Weights of a small GPT-style language model, trained from scratch on English Wikipedia.
Architecture: normalized queries and keys, value embeddings, a smear gate, learned residual scales.
Each number is 128 + 24 x the weight over the matrix's rms, rounded and kept within 0 to 255. Layers, rows and columns count from 0. Numbers have three digits each.

# q: layer 3 attention query, 128x128, rms 0.232, rows 50-63, columns 0-127
# k: layer 3 attention key, 128x128, rms 0.226, rows 50-63, columns 0-127
# v: layer 3 attention value, 128x128, rms 0.262, rows 32-42, columns 0-127
# o: layer 3 attention output (transposed), 128x128, rms 0.206, rows 32-41, columns 0-127
q50:161126108113131138129150156138140123161060100147139137101138147114151063118128145125135129126114130091119109086170125133100138110099114139148145163113126165124090137156132141091148176119113145134112168138117136130132067113102120087089172126123149160110145132133136128072151091152167106078147169120103116145132090161126142108133155143149121131117127130132140148156138095108124165141114
k50:087156137106127115133104188179091112093124126161129157093091141133117104133158148152157140080097122053145208151149130176102106136159144140107097176114134127133122102144162141131104111128102131169143128162111148106174141109133102190130142105149085146120126083100157117100103112123129110124137126124074168152144132121086048148127084117171111160160140118117131114132137128141097132143138
q51:142131167119067115138119100117154127150163150108131122162142160110102055107158141118123105124141121151136114105162098128166116147078164106125126123143124135113186124112096132161166106123174109130156111125115128149131121144125133174122124153100117105129124165125140129154137130105110116122097108094128165152141107122135148084090090092116131105099128135152124117114141153134137123149172
k51:169131089103099116076175117136112109099124156075129109121132132145128134140129158148113146141164116140094130140133133144093154118134125175168144143163107142156105144111152114109133147136130121115105134135122106152147159172130130161117135137166109097114145082121129136114153132116130140136116119118103143058069141154129127120117114131104162184109132125116126110119104145077152113143117
q52:142133116110125135138081099142103120176172143125104109175107129089102116124169138115059141154123089156149139085135113144119107142153162132119139124147125109140136115112128174118139135150116137106160120135117154142090123099078127130103148126137184162117124087109153169117148136137132094164087122148146138153139150114112135138110102147101099136100107123108161123146114121152097130102157
k52:156107163099153111118153135104099088128104141145120118123165075110125165093134128110128141089133177171112103159129130138149097132152135153159129142151081151136119109114116096151138123141153117113105134131084112097174105117169147087082132143129106115105131128146139169158131119146121138110075094102143141181097142130177096121116137129148129156140134152141141137101122137121118104140115
q53:129148149083183123122099113111154126117122166088142125136128157095153130087135130127119145177148191172104096147114136085152132118168139073131113132112110129114113093099120114130173083125106138127157141094149098121121117095111133103104055111108198080117152116153133134149117097138161171162130171124136142090116074145196134137113122153130187169157109159122138146131129133120119113075084
k53:135167130154109161114137145141127102138111114184120144143130152133100117143106053167134197133124164115148131091135123117106111131157136159160105104138158122088121127100095130128114138180167089144126068120087122112134145095161061103094102146149143101151132140156142100064139119110067099103151133126143141107115124177118121127183152102189085164143100095124165116132210116100120132137117
q54:123136137131141130113156097089147077125138110146140159124094109119164128139079082141122203174136087147136075126095129134119112111126123162094130142073117127143128075080128152118129131094071154121167117111117111099152106144103085160131156150141093149062162089159130135156173135160110127168106145103181090140183100170137122155118163118147136129164149163181161120120115182117065095093121
k54:104126077076150142144126178128104134130109137133121142132142138091136151141144126107124129110144148158078131119145146107139135126124125100188110144103106157109110186143132151115121072109154172151169124119120092104118140132128145140110108136134127141108097087107091127133142130097135054124104127169128103156122079157109130141165118123111122139143199102137173178118069141156083150143134
q55:093118127102104162139168111141144149155155120163151137192109139131116164091058148107116163133118129139121142132095181140080110126143154105096114118121108160139168120138101153091119111152098086140172144096096111117128130125205093127111116132057132099130164128061150115130145105114116154141111145082168161073105129121116134194083123179111148131168144116116106111056098167154161104143146
k55:128097158108100128089114194153113145153142108102106147126125120104141109155145126050113135115130090140140156112070070166153132151147161135130092168137128123131154134097135103137147137107094134113138163149071129136201138112129121129094138101112145073155123124146143137100138157140089117142141119105157132124142132097101143132124153131150109122146069142126107122149164118157120131143164
q56:120129089115112135109131158128112152114151096146084172078090118092152103077178085136093100145115093155126159105118187147132143125137141125138150100158133115153152149154099102142140083134166135143089145140150175198161140123125128146164109089113108149114182104114100092093110132169183161144129128146142182121101134114129097103116098120157149103083128106122111118123149132130155123145105
k56:097145103165116119147151150147088118121138148119112140125098110171139115106096078158132125113124133123137112137099116118125104103138150127094106110140161166150147129114128144122152131113128116129118131111151129091115160117113167129120121147134148094122135100114111084135152149136121106149106131146145145123132143121079098139124116105099125126184165151122145145127130118182144138183085
q57:161131060144116177097126115127151130171105115108172128122118145155133090119148085150135103097136150164125128144168117109084099141100110174083154144120172153120096121139156142148130154147108120163071145137154121147131112126151169135151129145121116130095130137114149058107183137096089164057111127111132117100129112142142092131086135139111188077137130133096116158136128111181150182156061
k57:107127152135114141151124116117141103150119148129145157084136105132099146138132118134121143163101130164067138122122141106132145143114111170130178098128129112157142137076145100108099146090090140107113178129161106108141113155084112124105129119110145124130140107153152133135108149128135137173114127127166102107103149110163146054143161136147183116111126117174137153135128089092133120111128
q58:134130172070113108109125093184155082159162157084122109123132149099197151122173115098073128104094147143140116126136148114124146116160133101082150109106144127161080121108101132155097170092095147089165121083139103101094081125154119104135107162123152096106122168208117158143145139110079116165133123099201167119095100156128162161088136133129193201159127167160167143103166143123110079056153
k58:127126175126160102078130134108138093129118118119148136180170144073060145061116122104122119157138143129120205134140078144136146061156146169080079141119098134123126108127160145124093128109100120157105121131149137093113149103123097149143123157154090168134166101116194129165153125146087144164121192113109129123144128139129156148101086125114101142126117110173109149129145151165148094106081
q59:136182140109115119131098128118114150117168152111103136132129121126119129124139112175119132132103159154090180113129145131141130150146131148128090118143112117120084131137103143126141153150139109160124136095126113127155137154147174092145141065163112073125121136162082097114142172113135118096132080137139161081066067120144107132132127139105167114078146117123153135123138136208122151124147
k59:144137107123098103126174116142124103175093099113131181115089126142133154110108136145104162120120145118183128135080162168058173148159142129126087138151164067163162108106126116100129140109121118150164148143106125127132135107098108124149110147122131098158124090156135138083080126155147138132135151169096139150129155137148120103141107146103112138152102118190103128132130151131100094112105
q60:148141085121114099083153134125158119094132120119099167170161111107135155152148097143174164124127133139153152151119121125101084118119149159154118148113091111130101113143104139129146093109135121146122113112121124144114122135127142142144085097107137115121132111120110181138106146120096146145127135097138118165108137120119191139127089116107161128161157112150143124100128099118180133142113
k60:171123118108146150138088153099134172126132142110117132129124152145121178126157110146167131133154137117141074156146073123162097100124151100175146095120131130093121104158120137102106099160102091105132169119108128110149148121109121133067124136136137136124083125148109091131145154150140149130094130151172144143118096144104119130101134147122149132118153152133138087117058167134111109115135
q61:121130129107103117116145144143130086099111118138105168134170157102131106112150179105145119125168173103121125162120117164097126104126117155126142116118098123121132168136123099131121134103140149107123124103127114162097122148149076169126137128148098163114126163120130144119126142100132101155083159141152126174121119174086111126056127119149134092151103143086126173125127154132155150100104
k61:110124080150136106085142122147113183164164109159104165100091111154124172109129161097136122136111168123117139109176129119106098152149066119139117133113168158161124132175122142089141158127125112151139151108126169121133117100103134100130148170103107094107126093136123121127134174117133129111164095162123116129110109136132112116121111129108157135117143165153158122119185109070160134123114
q62:133140107110109126124137100127139092083122107087141166114148132126098175167169125168090130103165135145140079111153154140136137155131122112083142099130167082084127100165129107163107155120086116138084164093093148151145144163164135168098138134130083102170157114138120146145127139162148124135158119118125146095108156154119126102114123078120122169130127091192110142089160193105143121100089
k62:119111114101154114102140122151138142099119119142172110136124136103148079108090179184167096143175170122114120111143140113124142136133159139120127133106131152139094090108103142098133148151125136104144110128085090103134103115137117106111107145136152105153126139142154115113112198153143074079148131126132152150083098125098173128110133101162169121120148157162133107130146120142123102114145
q63:082139155090124143125107161169182078130120069153116103147121134131138104111134137125121141099167088119114148183125138123096149125129080123109129137105114105159144135116127162165107152132150144130139130138125139101121132158107146133129140124105115156120131106144127176109166113124116127140119135141086136070081119156133094151101161116144130117113150113104161175131110117108114132161122
k63:148111070140145126112120103082141169133162106110127120085131112101130119088107163151126101113128105102141146136125118169150095160157163153096137146124144142082185118101136149143140131094120132154140147093096167069127132082128176135158152124150167144114124162121150150128121144066136120152130122110119151145123109146150141099080119099096145194131094124145110188131140090119139110117145
v32:151134120163152120155123159095142146145116163119140107153128115112115133148140139145155143124138104151153143104137110109150076113140135114132125129155136125140123104123154113127125122131116139155083126133142140138130130145106128088173135123110101110132133160124107105148109171139167119089126074142138102118121157119150136101100127118113123085116143096116136148129136118126114125138129
o32:112121129137136115141139099141085142127180149104127095106138124103099123128136126108123123142156079066131140122099140133113115143145073140151148100146108146152128126095143099126126109133130160148135124124121109110131129146141157079176134152139152153140130135118160133090123191118145116126112118155154135098105139136116096103110133089143117116135148128153109162147142142110168130127148
v33:144117108151150140126135102118107111154097124147115158164100146138159136112156138150136165140131135131121101126142095143119066128119082109122126129102115088104139102154141087110121149111146110152137169157133143131159124129072154122117120126121150156115154127136108117129135141124139084166155116131144120114120123141103168105111103096165151144161095134129153116106127147136119091121167
o33:132108133155122136124153095089142133104120155145117081108141135157133100117179128144109134131158152142100107139147079137153126129115103105147114156107073138121127120119137151127120162129162132156115121110137128125189139141102120101111157115106126165156141114135065149110155122121118085148114110121171127128099144132115127153110127108098156139153121107133170144089151138140103104131143
v34:121148119109141114187128186102109131128143122142182154137154146145135126138126157111060125097126106123145106152140136111140135113139152119189122142104157088073130129119137139136152100128132121114077131136153135117114130163161157121111102131133145106170085089093104107110140131126114156134116170106113143074160112076111109133160163141145110134146113139096128135101136110139138117084107
o34:151175085112143115116163148152084153097092136168165175138132125115137185131132172127105109124121106126161143143103126114121150114138155113139154125096159147117125168144163116114153096169098102125111136125151081109096167161157145130086114096139121093150128096138159120148115108141112102135105172108090145094176099138123154085132127129171124139122114084105098089105115163117097138109148
v35:175138150139127126095129128087124142138092133138101120143135122110113141110120127168141108135109172149124110127148133131162126119138141079095110148160128113081133142148112121144144131121134104111122102137146086146166126102159129180086134135130103150151119143132130153125131130157141115101161135151121103122146108140142178100096116143147121111128128106108130117116117121133125131137110
o35:169142082149132115187122102099138139090144137152132138130136121123093172108174149131153060108117142118168147142137156138170136122109127094153159124124126146151140119175138143139155124131128126150121134114140108145157129104122077158112108139115112118152130116123134127105104139122144138079149098119152137128128170119123148118123097087083093132126112094083130122102131118067113140179139
v36:094138135119107158123165096174092192121134117142130127093142131108111130137155137122108132127130155092140149129101151129132098143111135106135119137148154110160134149133126134103136149118072118131149147127108175076115170165138155096091159141152144086148124116161119089119139134130136125093122101115086138092099142148103094117143127116135135163144060114141092131175140152108137144167131
o36:123112140111119156106121109148179103143149114131140100134115119131152117128123133146098166112092099149147157151117141157095139120118100175125110118106118139121130110097127152172115151164153164124153119125125133075111135104124164083152138115135136173115095160102147114132164119112107118145115168100136132133116131120125131150113147114136144136094153140101130131110053123174121110101135
v37:097151158144133179084112120132157130135106159118115132122151131097121138147147119150165090148125154100137157110115125158136095128153112140079108123183107149149117111123149094142139161141137127074156136095100137145122144128119088143115132145115129173132165138113113127114106108127131134087131096144129131134096138149149147075100139094137163120142110107149132102126107124123136144138126
o37:146089119146115145110121081131180156153114168142146132138127121132132116159095119137187119158135143096102170152108116128117133092119108115134148118134146137156119096138140127125128138116137112066170141138118112116099101079121153144140131132161143152106094149101117164123115119130131139111093159094114118136105129130153120150151151140106146154174127146126117109121068116176116141104080
v38:183114102134096135164161142172058110182112117168096126157133139129126158128147147114159160129115180122095115161118084117144082107116090130112156130130145163106163137159108097137111133119112125152113135184177155155135122157097132099156156133089113160130119118109125152099096142140117105148121125120138115095130073119111133112093045158169169126133079131128124128132102118155133087110133
o38:151211108110128149141150164149085089153084134133104117135106155129122148111171160129119144076119135167132146187163119137072084096153074131108144117096145135101154165141111115091099099159104152117122113198158150139144098104159121154094126143101153162192100102117089106118084126094150124116141148150106098082130115109096154114126099162123155157164128119127125173117149133133113098084161
v39:143107101139123123102153162113141138083118144125106147084146132125099179162121126123110091111128164127150159165103106143169100169144133137132177108153129165107114129152125116122118129166124089075181139143093149144129106094118165147067128090122122088138146181104147148098078135152143166119119135095157149153059109094103120116138106121140160160143203123110089082112128120114153174076106
o39:114128073114128140134155139091135106125105142064163176103168154132131153090097134111115091158182137136163151192121175137170108162105113118121154120119171114162078129131140134102147111153154093124174124168143097104138147162093171137102133104123123093149134142089139147141108090142142158132117148081124103099072147117104093131141086152146157122151153093159107093125104135122117131087119
v40:132157090111110144143135136112099112118141096130132117147112101129109111115120150119108185127104142172132113165127133118133097112095136119154142130137107135089107122120131167110128098157108103165105112166148115147130182127149146135104096120135150081125110109166115151116126138138106142160120162127144135068135149139136127155122114171121080141139096155108131132124159130130077119166139
o40:167126095133114135131117103100098169139114110149128140096139129089122117129125159073100157129146106142167111160128137109129129117134113155182147108104114102088152092130140158123130128150147125105118151160124101118116126202105137140126109118113161091072142132106107144098135152140097152134089168099171149103153112124116138132171111164108137135171131197091115118119133129107108124164122
v41:143105109145076104123156167155150156147151145130145138112110132101122149113142070118149155164157138161122140167119125192093107100114155128126136116100145119130187120126152151098114100145107123106090106111111169090147130126138065143138077141075117111138175134097113132157198136141129162114119082137137119132132170123133109113104078158104099088112162156158124146142156137101091112131130
o41:166100113123043109139122111103184147125117153122119110182092142132155154078119100146133121119160108159099120162140166141162092066152112147144124112110141168157145106117166129118149099173135126150103126139095147152190141118123068119089113120125143111154149119161106109137166120106114174126115110112117134138160110130091100183129087130135124080108158127146151100123112156127131148077145
v42:083101127132143158090192146160133144128125139170080124147095144148156139129151121142142170101130167134137132125094130135123062141149112138097105147157090118147146062111129114131127115159099123159124108118102122104093166134111110119144134112098101131122150126155128108087118103112124131124100136171159106155088123147153148098170127125113127140141144136121184092143118135099120138138165